Weights of a small transformer language model.
Architecture: RMSNorm before each block, rotary positions, no biases in attention or MLP, untied embeddings, normalized queries and keys, local attention windows, value embeddings, hashed n-gram embeddings, capped logits.
Each number is 128 + 24 x the weight over the matrix's rms, rounded and kept within 0 to 255. Layers, rows and columns count from 0.

# layer 2 MLP gate, 192x64, rms 0.183, rows 83-99, columns 0-63
[[162 157 159 119  95  84 106 108 173  99 128  98 118 157 155 107 123 143 162 127  92 169 158  90 123  86 102 161 101 113 108  87 144 139 139 143 112 137  74 140  67 185  81 132 113 113 131 108  59 137 122 143  92 141 153 128  98 138 145  87 130 188  88 118]
 [ 75 139 108 108 104 149 144  87 107 117 163  91 156 121 116 108 122 138 140 138 125 130 154 122 110 121 182  90 111 127 169 160 128 131  60 148 116 165 126 108 122 123 156 178 144 112 112 109  96 128 125 128  50 131 120 166 181 118 118 149 169 129  86  78]
 [143 154 135  96 119 129 102  92 133 190 122 127 124 161 141 173 173 153 147  88 100 127 138 107 111  86 153 164 103 106 101 144 136 153 129 137 125 149 119 119 101 164 120 113 128 107  99 115  83 117 122  98 120 163 161 165  94 125 137  77 104 113  75 114]
 [107 155  90 157 105 137 165 145 135 135 157  99 129 133 152 131 108 103 113  85 125 132 126 122 110 118 134 137 116 125 140  91  94 135 148 123 114 184 112 124 105 152 149 132 182 153 151 166 117 159 169 143  97 119 155 136 160 134 142  90 102 138 170 168]
 [ 96 109 149 163 132 128 152 148 134 158 164  79  96 126 164 100 120 150 116 119  93 104 120 140 130 127 148 115  84 114 140 156 166  98 120 125 106 157 152 144 133 140 138 162  89 191  96 102 128 109 155 136 139 132 121 165 148 134 115 115 129  75  98 142]
 [135 123 196 128  89 154 109 139 139 124 166 129 168  96 153 155 149 147 151 153 105 109  73 141  84 141 108 116 111 154 141 137 136 160 142 153 148  92  96 136 161 134 157 117 108 113 124  72 165 140 113 131 127 147 105 131  72 117 126 101  94 104 138 146]
 [146 115 113 167 128 151  76 132  94 156  96  61 100 141 155 112 136 167 178 141 126 113 158 119 147 104 153  81 133 102 142  98 136 141  99 175 133 138 170 129 131 113 138  86 124 125 144 102 139  96  97 141 150 117 100 132 150 162  65 129  67 142 125 128]
 [ 95 149 117 116 123  99  98 104 117 138 110 130 132 149 146 152 100 142 130 127 104 165 129 102 129 121  92 135 125 130 176 122 130 107 123 140 158 115 125 125 116  99  81  82 123 150 118 144 132 130  88 106 134 122 129 133 125 122  91 113 130 124 111 153]
 [152  81 141 145 113 134  98 130  64 146 142 114 130 147 117 134 137  96 136  90 157 113 116  98 135 146 120  91  84 139 129 142 127 138 113 163 115 121 119 114 161 131 144 120 174 106 145 141 139 134 146 123 140 115 180 122 150 145 166 132  95 159 142 116]
 [165 123 168 138 121 128  58 153 109 150 168 133 134 125 117 143  97 128 141 101 147 154 141 165 147 128 121 135 122 151 137 107 132 104 170 128 101 126 131 135 143 157 114 101 158 125 134 137 146 134  94 120 130 178 113 171 128 103  83 152 101 166 212 103]
 [109 103 118 120 125 125 116 115  86 120 118 121 122  95  91 147 156 120 124 121 134 137 149 139 110 146 118 152 151 113  89 103 135 140 118 122 133 112 127 103 107 158 101 158 141 134 141 144 110 125  99 122 160 125 149 112  97 133 124 102 138 104 118 114]
 [121 140 103 165 125 138 123 137 152 135  94  79 119 116 128 113 154 135 175 133 183 111 131 125 171 120 120 100 138 117 167 117 116 110 152 107 133 139 144  92 149 151 164 166 135 149 159 152 106 102  81 129 128 114 121 119 140 124 159  96 162 110 116 110]
 [ 98 107 124 154 120 129 168 153 183 129 145  91 110 129 133  73  96 127 134 126 185 127 117 137 126 156 126  86 125 160 146  98 152 144 109 125 107 126 111 131 182 146 156 139 146 149  84 158 134  96 107 128 173 108 109  93 146 162 110 101 153 134 137 122]
 [113 141  99 120 149 107  98 132 142 152 150 137 105 169 132 121 101 114  90 126 106 129 109 128 132 133 101 159  86 154 132 132 140 166 138 142  73 124 130 179 163 145  90  86 174 133  81 118 125 141 142  92 166 133 122 122 153 160 156 126 126 132 136 172]
 [139 171 150 125  92 130  86 168  93 107 113 127  79 145  99 147 145 115 147 163 106 112  98  88 154 147 132  88 133  97 127 137 128 142 147 135 111 138  99 109 116 144  87 107  77 156 120 140  73 167  90 143 139 145 114 148 133 164  65 107 133 140 133 118]
 [108 163 157 177 115 138 126 137 153 141  84 109 160 131 124 103 136 169 142 149 115 124  93 141 169 123 109 202 138  90 176 151 126 128 145 167 149 149  99 156 136  90 140 133 127 103  92 118 139 117 134 165 132 147 140 156 128 147 141 142 154 141  95 124]
 [126 130 104 113 107 120 160 159 107 134 120 140 154 154 114 159 162 113 113 118 110 109 176 136 151 134 151 115 128 152 106 114 133 141 146 130 115 119 131  84 145 128 166 126 142 126  98 116 138 141 139 172 111  97  95  93 115 160 135 101 100 135 103 112]]
# layer 2 MLP up, 192x64, rms 0.181, rows 83-98, columns 0-63
[[134 160 100 112  56 163 148 131 124 117 135 147 118 155 175 133 121 118  71  70 152 141 134 112 110 137 122 122 114 176 119 130 121 121 134 104 142 119 189 150 123 149 188 135 151 117 136 153  96 132 158 156 134 172 167 176 174 110 125  82 103 105 163 113]
 [157 115 135 117 139  71 126 142 147 164 102 118 124 111 166 166 111 122  68 117 150 129  99 128 112 142  98 171 152  99 108 110 120 187 130 134 115 114  88 133 122 166 144 132 112 115 112 150 172 136 167 138 185 116 141 112 107 102 135 115  97 113  90 150]
 [102 134 162 119 152 104 111 162 129 107 146 150 146 155 150 137  92 133  92 104 158 169 168 146 148 151 122 126 114 130  99 173  97  97 161 124 122 139  93 132 146 126 129 129 151 121 111 129 185 128 128 155 108 125 133 107 122 166 156 108 152 160 121 175]
 [ 76  99 144 175 121 136 131 117  94 109 173 159 109  99 101 182 129 175 109 124  99 110 141 137 143 156  94 150 159 125 150 148 165 126 117 125 118 120 139 137 130  73 109 129 140  97 105 106 148 139 112 123 150 124 113 149 117 127 108 145 130  90 114 173]
 [174 145 152 155  83 106 181  96 141 122 187  94 121  83 165  96 139 161 105 137 160  96 134 156 125 115 162  95 100 109 144 142 154 106 136 124 117 106 125 130 163 148 132 161  98 188  91 125 119 113 132 135 142 139 152 122 114 107  98 132  85  92 139 130]
 [102 169 104  71 138  95 137 168 157 113 124 135  90 102 102  97 115 116 103 110 127  95 141 143 100 133 195 157 122  82 134 105 113  79 122 129 100 146 181 151 121 120 134 152 126 151 155 131  97 103 112 159 101 188 150 143 120 110 184  99 132 119 163 160]
 [129 164 178 131 115 130 110 117  77 140 149 103 144 143 136 137 155  82 121 166 176  81 130 130 111 112 158 148 103  78  95 119 158 163 141 135  87 176 133 130 166 109 144 106 101 127 110  99 166 121 149  96 132 127 169 124 149 117 162 112 120 162 124 135]
 [121 126 115 150 134 142 132 119 138 166 160  87 123 129 135 165 100 124 153 110 110 152  85 137 126 118 148 182  91 130 103 141 116 131 116 127 101 136 152 109 109  76 149 144 133 153 118 120 125 132 141 141 162  94 134 127 145 100 133 113 125 137 122 111]
 [105 135 115 138 126 129 115 134 131 123 140 160 152 127 167 103 129 115 111 106  89 128 119 158 128  99 131 166 160 157 139 102 144 139 142 128 101 173 138 136 127 123 132 149  94 127 153 122 166  53  85 148  94 118  82 139  96 130 103 129 166 106 202 133]
 [143 111 174  92 139 132  94  96 114  97 139 101 133 141 158 163 117 195 161 155 147 149 109 106 154 133 120 135 157 133 168 156 111 115 102 104 123 128  99 152 140 110 120 101 141 145 161 158 134 132 117 124 145 140 135 136 157 128 134 109 110 183 153 134]
 [129 142 122 134 140 136 137 122 167 152 134 121 113 162 122 108  86 104  95 156 131 106 103 138 137 159 121 100 117 137 138 125 136 139 128 131 153 114 141 141 123 120  94  98 117 166 113 119 132 114 192 147  96 105 142 128 133 121 152 160  94 116 167 137]
 [106 176  86 146 161 107 142 127 124 162 131 151 130 166 139 137 106 134 112 159  95 135 153 132 148 124 195 103 146 109 129 138 146 144 155 121 156 132 119 158 152 142 131 149 123  82 112 120 130 125 138  82 172 148  91 107 138 100 102 116 164  97 106 143]
 [176 118 156 130 133 160 119 127 173 117 110 133 107  91 143 133 164 164 130 118 131  91  98 106 101 127 114  92 142 153 108  82 119 140  61 121 119 155 134  92  94 168 109 152 153 164  90 123  96 126  72  86 146 132 105 123 134 151 123 142 116 112 112  89]
 [110 129 126 127 118 137 125  97 116 116 170  94 140  86 153 133 125 135 113 102 133  95 144 150  97 138 145 149 118 148 118  93 136 176 125 145 151 148 135 113 169 128 117 102 138 141 146  70 133 103 122 164 104 148 136 121  66 118 130 133  95 133  79  99]
 [135  93 140 211  94 128 123 115 109 171 115 114 130  80 154  84 102 147 115 132  95 119 183 144 131 158 131 138 139 142  99 103 113 154 183  83 119 109 144 131 119 145  97  97 137  92 147 152  98  82 192 138 131 117 124 108 178 117 101 149 138 141 155 139]
 [146 145 121 163 107 144 158 114 137 128 109  94 136  92 150 130 135 119 121 160  93 122 137 119 168 112 185 130 124 133 163 167 160 151 136 120 184 149 134 165 108 110 111 124 108 138 113 113 109 132 137 140 104 146 123 155 126 119 192 146 115 113 108 113]]
# layer 2 MLP down (transposed), 192x64, rms 0.244, rows 83-98, columns 0-63
[[136  85 148 115 123 133 124  99 129 175 101 119 109 161 133 132 123  82  69 147 159  82 140 121 123 170 119 149 104 138 146  71 122 108 110 140 108 154 127 192 107 132  69 147 113 165 113 113 106 158 117 150 127 137 164 159 155 143 113  95 128 133 149 135]
 [115 149  96 111 140 128 173 128 109 123  89 126 135 137 117 112 124 121 174 117  97 141 114 153 141 117 138 133 132 129 134 136 159 123 100  84 121 127 169 107 102  93 157 100 158 128  95  91  45 107 136 133 148 124  65 114 146 110 100 115 119 126 148  99]
 [132 136 131 132  88 126 122  77 104 133 107 110 149 130 134 132 128 137 157 127 122 123 115 124 116 176 111  95 100 122 123 145 114 127 102 169 102 103 123 121 140 171 127 100 127 157 188 143 155 129 104 129 174 116  78 113 124 164 175 148 151 143 148 118]
 [117 180 136 164 109 111 152 130 129 119 176 128 113 117 119 133 156 134 128 147 102 147 184 156 156  92 141  82 141 141 131 133 152 134 140 150 147 122 103  88 148  90 157 139  85 108 135 139 143 118 141 112 138 119 125 106 147 115 135 148 156 104 155 161]
 [135 103 111 114 101 138  81 135 139 141  72 146 123 129 119 162 125 123 141 140 123 151 164  87 146 137  94 154 122 128 101  60 116 110 125 160 173 160 134 179 117 156 140  98 147 103 167  94 155 109 123 102 109  96 105 114 163 105 125 157 141 135 104 126]
 [131 120 143 182 121 167 139 132 129 131 164  90 128 150 139 144 138 117 160 154 117 172  71 130 125 147  93 114  90 159 121 162 121 144 123 120 174 100 123  77 130 129 134 114 125  73 147 131 171 130 131 117 153 121  87 119 128 150 102 112 132 144 153 102]
 [118 146 101 123 131 110 142 159 164 121 175 193 172 129 106 138 130 151 101  69 136 134 130 121 153 196 112 131 145 174 103 160 113 135 131 115 153  89 106 147  70 144  71 132 130 128 149 145 104 140 158 152  98 140 154 132 105  98 161 177 158  87 125 146]
 [118 151 116 144 106  97 110 145 110  99 109 130 139 133 135 112 140 164  76 154 147 108 150 147 131 118 103  60 154  90 171 111 136 133  98 136 164 149 123 155 140 174 101 138 109 124 157  94 122 109 134 129  99 136 148 132 122 133 105 142 136 130 128  92]
 [130 140 119 100 182 124 198 161 139 138 142 133 160 134 131 141 140 128 156 122 123 118 193 150 143 146 132 116 117 130 109 125 111 111  99 134 131 152 119 154 145 152 102 137 164 167 132 161 125 130  90 107  91 126  98 118 127  98 133 132 108 138 128 145]
 [111 119 126 101 142 146 190  63 142 149 116 148  90 148 100 132 166  92  95 125 121  98 118 141 132  88 126 160 131 100 131 155 163 105 149 109 131 116  94 129 105 135 131 118 134 103  93 137 137 128  98 118 116 117 121 108 115 129 176 120 184 144 105 170]
 [128 140 167 122 128 130 163 105 147 154 150  83 133 169 117 117 114 117 116 132 112 151 143 122 108 117 109 101 115 132 169 169 109  72 103 122 133 154 130 121 117 141 118  92 139 113  96 141 168 171 161 136 129 132 104 141 125  85 141 137 128 114 139 102]
 [113 113 174 141 140 135 153 139 114 150  85 127 120 130 125 124 127 106  87 143 157 148 165 118 125 101 135  93 156 158  76 104 138 156 128 141  78 116 110 154 165 145 103 110 141 127 101 142 133 118 105 121 126 156 127 157 129 120 148 142 136 157 143 125]
 [ 96 130 146 115 101 133 149 120 153  88 106  81 120  83 120 102 112  52 140 167 124 116 101  84 172 105 177 107 121 101 150 177 145 108 129 127 157  45 135 104 152  98 121 151 149 141 112 133 101 192 101 139 117 133  93 115 110 150 126 173 130 133 119 162]
 [127 131 113 101 102  82  91 112  91 122 101 121 131 125 113  81 143 158 127 181  95 147 133 133  97 100 147  97  97 107 136 131 136 125 121  83 122 147 127 154 165 133 110 127 158 107 127 106 158 110 151  93 149 141 145 143 150  92 151 112  92 144 125 149]
 [137 175 106 151 126 113 177 169 136 120 123 148 122 158 102 151 122 130 128 133 145 114 157 157 165 129  90 143 104  89 133 115  69 153 153 140 141  81 133 151 175 131 142 137 115 151 128 155 131 125 193 116  79 139  99 111 149 114  81 177  93 125 158  87]
 [146 124 133  94 181 120 162 104 117 115 177 109  83 135 154 163 157  82 135 109 149 149 107 123 121 123 121 103 119 155  75  91  93 133 112  93 108  92 141 120 127 127 134 158 127 126 149 155 117 111 126 128 104 145 129 107  94 113 112 138 133 123 166 126]]